Part of a small language model's weights: 12.3M parameters, untied embeddings.
Each number is 500 + 50 x the weight over its row's rms, rounded and kept within 0 to 999. Layers, rows and columns count from 0. Numbers have three digits each. The size before them is the row's rms in percent of the matrix's.

# layer 8 attention query, 256x256, rms 0.104, rows 98-127,226-255, columns 128-191
100:597539441516554404477500459491531524440519491502547431523553558494561494483611557572465519465570473460465549420593485445484521485498445528483449393509525466542498511507563490583543443467527562
113:501498577516569579498496482480495499530449481550473489472480435560495483429555513528505407556505529505420615609542498468469531516487462457488499400473479573502453483533402586498509535477459499
091:579526346478466488506455501519594570364444500495447464559524426509524478567495588517560483487476525454538443434535541603460506383531402449508563518505527505554514521508531470442473430508459484
071:477471472489467491628491508575443482470499526447390509544473542528490460522442455604514522481542512436455466445374438463434552529555566415463503567554436436442520574475467565498504492451479489
119:594511575482453457428406573517516563474532598510485545528488510544422510569534561573509523571528419558540429452472444467501520498587491491550558481496475528473435457521494468501557486517491537
107:453403407434570457621477487439415437424441523481568562550465514511457496542483503495481481438500544447489532434543444534529505492532586576451511537501473435486616535507553494467607444501452508
100:417514480486411521397540569507552484467472565499585543600446526539546478482512503445472388519543508470477546555586566505499481596505497400577384615510442533514472503497546517563362510511447525
078:463490411488484462478457418523613525418554496505393467488558499467428459420500483486515557492485473489521525503567393492513483441500500468471559553418491443508434514566557557474553510479402533
123:465518486448563426505457539522531475458545498526572493416523541454498448434504597594513395482507483532466505483440431525557501637540479452554526538476551501596499445519503547561503487445461447
118:470466546525455338488430511528400550472502490508462549446549546544566515491525417543575553429557439438479348457492504546491506489454589552575584456458503482550549585460459440604529437502409504
101:551533471547571551605455530628560560410492401517489403569520522533555499514532508554468584526519506587491482619490555595450551530532522523415477378452497527548402519543499515597475522515506561
106:557498525646462556496504475586590466541475585443534481562446583535502566591649486552464504477553452349447454434560530425519460447485528453498449534549439478537476448531546485560427578506477513
097:528492432471472479516523379466542444443526499468472453552552516432407494448550481525464429534467512571560456434527452536436495451514496474463475442537461433414469605596512536590538550490548490
100:473472514488522501530459552515494519462454630555396435471484631449532447538614448506487442456551524582548516445506522625550460544429541547532578503416408505487562493480548528526537510471443450
075:602470454516566474435480537464500418526508445462546547500558515511436437543500557544518470481505434470486409494471521486473428553481633445438545464499382494521523515537512465484472469524524508
102:463485479553481503562521380495618472382539574518568475467505576511440515389562490458493432538525519563473488487459577539512510451483604480403470434495492566504421467508475561510478496579450469
106:456539432589533545546459585482484606510506514531481577587518483527480531458558431584609503478446499499534488607460476500522496538502524480458515427580514478567503576505521518585544541510423596
112:548454413522460463475490592468455479376500512541546502504536600443476520453468530500458501448485449470487488527446459488556543557494396553539501425561457527425521493602542574527552560615526438
104:497501547507505570574445520542452467551498511517502533468474502543525469528463501589469429522544512403528492450482589497550549468585440498525439468543421529503466536540603431509598623585497577
099:455565470491532500469484513552464574484569404457540519569484486518414513537538450439460492608509540478563444491427398457495463392570538365557505539461510488543593493516576494494440480536493536
105:486534528452518496479593526489504493388432506573458469515429460520456498583506518488632464556541512516526476521536563596432476441435548479539453486426501479510509559439466533523518521497487534
102:468475456594518570493433480568532516458444505507452484437490474511507446491445535491500481487527517525495500520575498559575499532555486527507439593523435520491483424469471499453506525495521489
105:476500486459494524545489508526538412536466546539463512537521510491517487568616474412499479479476454468507470443473565617495482563520472413521445481564545567523418496523443511463445535467440395
074:472421485470543414413434518416599512473540459397460538490531489479495553550538408561538476580530552553524479498396478412423582474538566514440504489588501508529448519534545507460533607449547506
104:394514466545489501476586574515463473472553521569599471609450470499590462471445548639486428484563517449550411437480577555483472501487455491463523444480515484590510467542486467523522520458484466
096:581529565477546562424490548471479530511514466528504491484469480601484473385503511501464503536590463455528476477486357469509493433471556474426507498447602560550535571519505421550548582496470634
114:472458591469485547533540414422470490479524541586485485564416431591453486572529613505512524512546507522525536473532463392449486476431586487501530606548553543531483554532490516552559486486444522
111:531582534413507454509436474488507448513528439463498549549574504471482490486471544520457538436451552382552456587510463468450545572421405583488403585518466557451523436475539588482497497480423465
098:533481439505508500549448547546571455502522467451487500462508561503482471518517501505470501520476492552452372555506544401535472519496470577571562499447414492390547464550470477495457597504548487
103:464548417605487503500443603466513493490474485441523467560548479470588502507474472531486509415558534519570535382576546528587517504530464382522494505497534435517479543525496551397478566491477502
085:470534460504423463562463477458462435474411532503485474540539543497489502432517441559447456536545566533485498414503605572512469548447451459491449483505514498427492447425499424562511463508479525
097:492516514438489520522478575580505490508476484521454488443476447479548486466473457594476511438565471552477511611548403510576508531480471454583359466428496442505513488448504438429378510515486576
082:490463489456474455463487647457419465554597572547530404518496446540494520539470516505488501422504535500443470521471523456462456466478605456505539450406548564540519514409527513496460410542517560
054:495476490509436505499519545559543613521416585553434517449476532392471478446670494584500548519499458468537509554508406420449557620503550489502480469453499448507465580526479494523446553489484476
211:464517550450544411533474437548504522541435492531464571566498507429493513470523549515588487413553471561484676525530465520486529532486509561570517508469487542454424518508485479447455458465422432
088:485487547492423488396492546545461513494602480457429532430450389466525513517562497518578553466577452550423515402520524631507536498444521605522499609459445437467517424428509431402458445505472490
083:525473526506530533431546493519478456509475575523556527459469497500490509499386540493470465524501506530456550457456476483461540522494477518637580533444515464419477493573421599483473493496518410
062:548591440507469526519543350547482457530531436420478538480568401554480388504447522506514541524519457517472601511543449540501433495484472496418561576520411415469576466492477528422468479582455576
149:546517476519504457554563539455506514421461455575569531498536431556548492474479410464487488573485522530561428415493502500489520524525393380434519519528447515561499535466493532488600463545539399
112:485458511555547520546489481578544436577494497553553601575413487469483508450541533416569474513475516533481579438479495512475491439545500605478516539502457497334468473464480595481449399477447544
081:514498414547526582573486438593587494549432371470484459512495501448477515517561466536556513488445447527435494482477531524472628521550491554490498432539545541400522473568506444578443512472452500
105:500428660615454486432466592604532541455609506503523439496526574514529505512491601513460483471520462456517372548507519511599528452560498418580402479413496524555524478517473491567455465483467436
079:338422551454445421493552525519424478488561537535502462454545536510541448470518506507534406504504495456424456458492439473543542532418499534567503446499542519520449586517505503428537413490528437
094:403424537503545464438394516601482488464495499477412561516545416423450491471523517497521498507504462440451486494561446522494549553385504545458435448545416549611446468492437449539460466478493491
059:555499450461527466477440478498441526499468563550616494596601454470474428500378505480487447444577459526533480444557505509506424547440515461473503452601476482570517381518456508466521508530514575
087:448544492488548561541559474423507523468450484439484515496473492475507500458521533455563453467434543586483535549505488516519481483499474548495525596510459439502582615518564575452448403509483452
093:430424489506537546548492442573407492488565588547529538527494482514481471489402517484582552442539411418461549421556447450475513490427484507431456437530452425532407511485517477572457513537487497
120:525451448472547552541596491386534481554508531497532660455512453497436461446492541436571462468431524475462594514392544506471454463539497557427609618474505572358459480505504550558519515424492530
108:498521629545516500598435535516451508498494524404530445513537536439476514465511459536542564467512480631452450442460559530664522464518516468509554483500590515563504529475506396459502530522467454
088:485483552496527488412496506536387512426533524556507434475510484520452502536536494458512514539546556514501409494537456450524446464532485496478346614489544467520551449585510497385497447554468567
106:557451564409495446515556524475564489523533542536478612365504502587494496526479438428465488522547507541462516509522550563537526507531591530531512495521440600505509487429392573435537450488463481
087:527514526512437563539481487556535480483476452514447495567527554469527474570625530486548571513432553506502583507546530429443481495468435471444473541537529556483467459437461511499611503490480384
091:467429512550563418435518487581580559541493436429607500493480570513495530464503532527574444495493482571513473483485473474559459500475421443502524452536598449471586411589580511450551466429553436
057:502481500544547548494400509589509539494446473431509504481429460466583594547408519469486523504446562566552518548447521498421561514526409399525471476506466531596583575447474480563513463464539517
084:529415449514493474528510408526410519465541419509500436524598554616374472558554578541455485519484494574472455432479387417502424489486542545526511473571568527504469438537554487462469527565515441
107:407450500585465478502542574469472570491570476473497471492540445455411541462427417608544406511482523507497468573521509463542493411489548430509463464452495514489546513527544517455457492536525551
101:534570483492552444495639536547437481452562507610396558472374460478535460449443417475467592578446477452474495435547456453457547537482522482510563533484548578552450502530478467613498410448532475
106:490494521484509532469490591525489445563480600534585525433514576488588503556530521447609398443477495503463453496438561547483555471499558535514463522432489518475524506502469489385364503517467555
083:491615433442518509458585534518537505512550452386554468465496483521562462537584418491449509507479537440518474484480524428454442477504447568469416539472530473524489526561549487515532573550567581
095:503461602439523515513471497467548524483522518582560538546468544429518508533437528418386385535481532553589472464449494545496525508487439446533508454457514522524439507510480528521455529454470515
# layer 8 attention key, 128x256, rms 0.0936, rows 98-127, columns 128-191
106:455462452578528556470531543470578531557531447391536425439465518491552530559531537531347538506552532462467550461580492471519499568531536481453460419582456491534521554398496499496470652542472497
119:586477523506489496587516360411552476492479505600461474384550539444416486551509479492392534569504538545516690531509606555498514513482511445456580481556492469464501487438537506557507537569473493
085:537497467564445485479524433493521496420509412493475452541510487567553415365473504462589607462479451559490464522551512559509479452547509447514591587530434486561564525482409438506532409508434480
082:515531434486455536523522427502537512491504522451513513564441545537490645555407469464494541525503502506535436376443505524541607452524538470469486505486518553432470564501476552420556451493446479
128:438492462461511554522517545519473472591518529502461495545472477574558541548502563456605516553494466516488495534490559461498479447575504587471531467397437466416435499513513497459542482439493498
106:398482531465571394493451472556593533488513530497470544491587612485472464503478538477548513554450485556506524478469526487467528499493476540501600480398504563404492477456480508505526410557513550
086:468515503455497514514577600444548431394550456459510437444491510481514456494535439447507432523499418512538501520520485483443526542502519432470472524459369466656408478519530513594459425440446462
076:495415500580439491469522514470418558465574493484387495483499486475462518468515504519502565532504504474531534426452534444511586447588498506486583531488475501463502635536561555427558517425510527
108:536475506436473536504445488567497554556489476494452493433462552490509448531458453546411502549526543568442519558467533500545481580467575378388502475515589419562509586518562573553491481549518353
104:488450567522467481496531527538519555583491491447584484555514538558516480495556500428520482558512473601469492499532466571556507491443509444600467447591416496569464471553419561565551532455515532
099:450522536540581550451518412539536450485538520472413486413546439457476457460555554514433532376543513517429433530510530475505657499501598530410538515482485579538533559391537486627502523459557520
100:480481543593504504621545554439472469550548482450509456526476532459424510540496444511520455371495519516502446486460453498576527531541498476554499567509431559488424472511488608519434473466484556
093:480467558528451474489612395526475486580504459509479471555494435558526503486514513531499432494537465547529382454490437580521570502526411544394498483540497426586488490478496510405522505476447474
101:541589571514504437538531544507385407499492451436528509461481555460531491485451501517503521458486487547500598497561490507498525559542504497489503517486523515536530441544497534537478556508430592
073:491444438555402527560463530578481495543587438514490519433543512483446341520556390546472567529520415515546477560476442616512431586457528487411537510470469471451550462555523532546486543557509535
096:445427565583466575445452511517552423447543533439554526491426573528410493451472467554503494563425438496412490538524479485458481435585444485481435534595436500575427552445477565573593541543396493
111:552572474509475509537516552439436542538479473468486572565561559479533514481465552562609499556586526467424484536590512547489503509501502402570478561494502494531508425501417490551527559601500552
115:524466465469528493551463503420533504469546499531488552391489497500521521444529404547413519413505556449588599541517532521484548504563461478461510509575498521443546508535543559537506492578521447
100:565518612620468496555584588550495375471508481483445597431507588509531479533503389533464485467566498363467512540538507423503523591539503487560447491546535538491462529517551532475510472494596494
108:511557531492511511515466486486450538539494598451542535490451521454602495535462463492471493575509532528455525558560535529540493476427459399468529508529533426561490617491557579415534543514542520
109:513505568504453464434458476458474480478522474504498560632632429470521478476414491573472425461479499434557604466393521512415517459466459444468540532526503507536520503479550483533467597496510567
115:512429523526496483576446596524481455460571517491539451398492458472502516483546508468449535562520564473468574543560554551577487509505419487455491585459503501553440458475459518595385637607525516
106:511488620507502583456538552506530482516538481554491516490478492477591427458479450566474488617503470389536559444468430468431532413567564589504453478439488500546412497515434482459486511586498461
077:516458490408584505547505481465504487554519508493498499507614509488480583507579482486511395513487573469460539500514560587535500405504480498500539530577508460483472460430465552557477502509564585
095:429547585425580472570481551407460508512460474501526524536486543476508524516522473544562512422539428518508569488488521507447524432460494571479496445519576494540503547481538446494557622519456541
102:564545546525515529541444440588531596508468468501548557586621514449555534493470484470453581436526473520611396435445466539549532478477427545584477567525477565517496478624580549493551519528541495
107:440452557524468573468517441457602470500443521464454459470421521451512500560437496486516474524445527498583563462466536503511507437590529576443480498502593514550466398509489522556558418508544434
122:549444447462454527451491638550508627521454521504621473498493470543496497539483413570458400474484476445552456488500470511467496506508574478481528568550479454491441467510516531533557380466454477
096:458421494522472484549487487468413466474492565546456524440484579505465459498501538499524510519493453447398573569498505550487484487582562582539470514519368581455467565448456609462528399431554571
104:524483463510556372505473571450496486432473497503435505490547496469518498562510533496409454433476473600523531521470603462434505580531445493582525574558523454526489543518357607479619555541500469
# layer 8 attention value, 128x256, rms 0.0863, rows 0-3, columns 128-191
100:419501532487504484528456546554501475501477626533512483550466461416484516522497545508493433558515501487601497467478409430462516505524403424538516578545531418491554516485445494521459554567509510
089:484579376475532508506460441615474465489545557455488531511468534471548537569540530526403440446538499497508403593537571596473497457515528548577569489490445494559529540385479555586495520491484507
094:514400498450529517526556627576442526559485457470437481556466538529536525464590531510480500426496552468551504419501437461522467479473474528462446470510543475557439587537605457613426460454539584
104:588468560472514475501465338570503583398510440563510578484490436455510523605383497440455473471449458532518510529541555502575522515542428543520482415505486543494618525404440556497622555552438480
# layer 8 attention output (transposed), 256x256, rms 0.304, rows 0-2,128-130, columns 128-191
097:458527464437447584382552523457489505466423421527483563549475467567508461557592489491565464537564548438524469548536572541556482459544531497545517584578544515555525500545503553471408448508520436
092:515458563521395461541502494505561423619545504567477476487524497590448519499455543492461458527421430409529516513468469490519502507565552531491582405498488602453497481600548526503420479487449492
095:595544533521463608464474452513479499510476552507462519426449411453397457387470480525591550452486534518522490475545488465517493523530521425470555492431443444504564507490437576455514515386500416
103:526466545617525428551526568501481492548468510568505466517565574442525462503487482527419464370541425514525513366456487602490511523432567517553517450472548534517486494514573414545499574419513464
091:508419535542579548468543508396506441377480546566490510507457555493418532528527443480529539461576542474525504398483510525490473538435463587486475516509512518585441600487559440451556488536565497
100:537580529454490378614467464460556499480444501561565497501484524571506441598475499399414418517461403473504524483458564533409458438459500497597447565547501565493529508482498400534501518540460530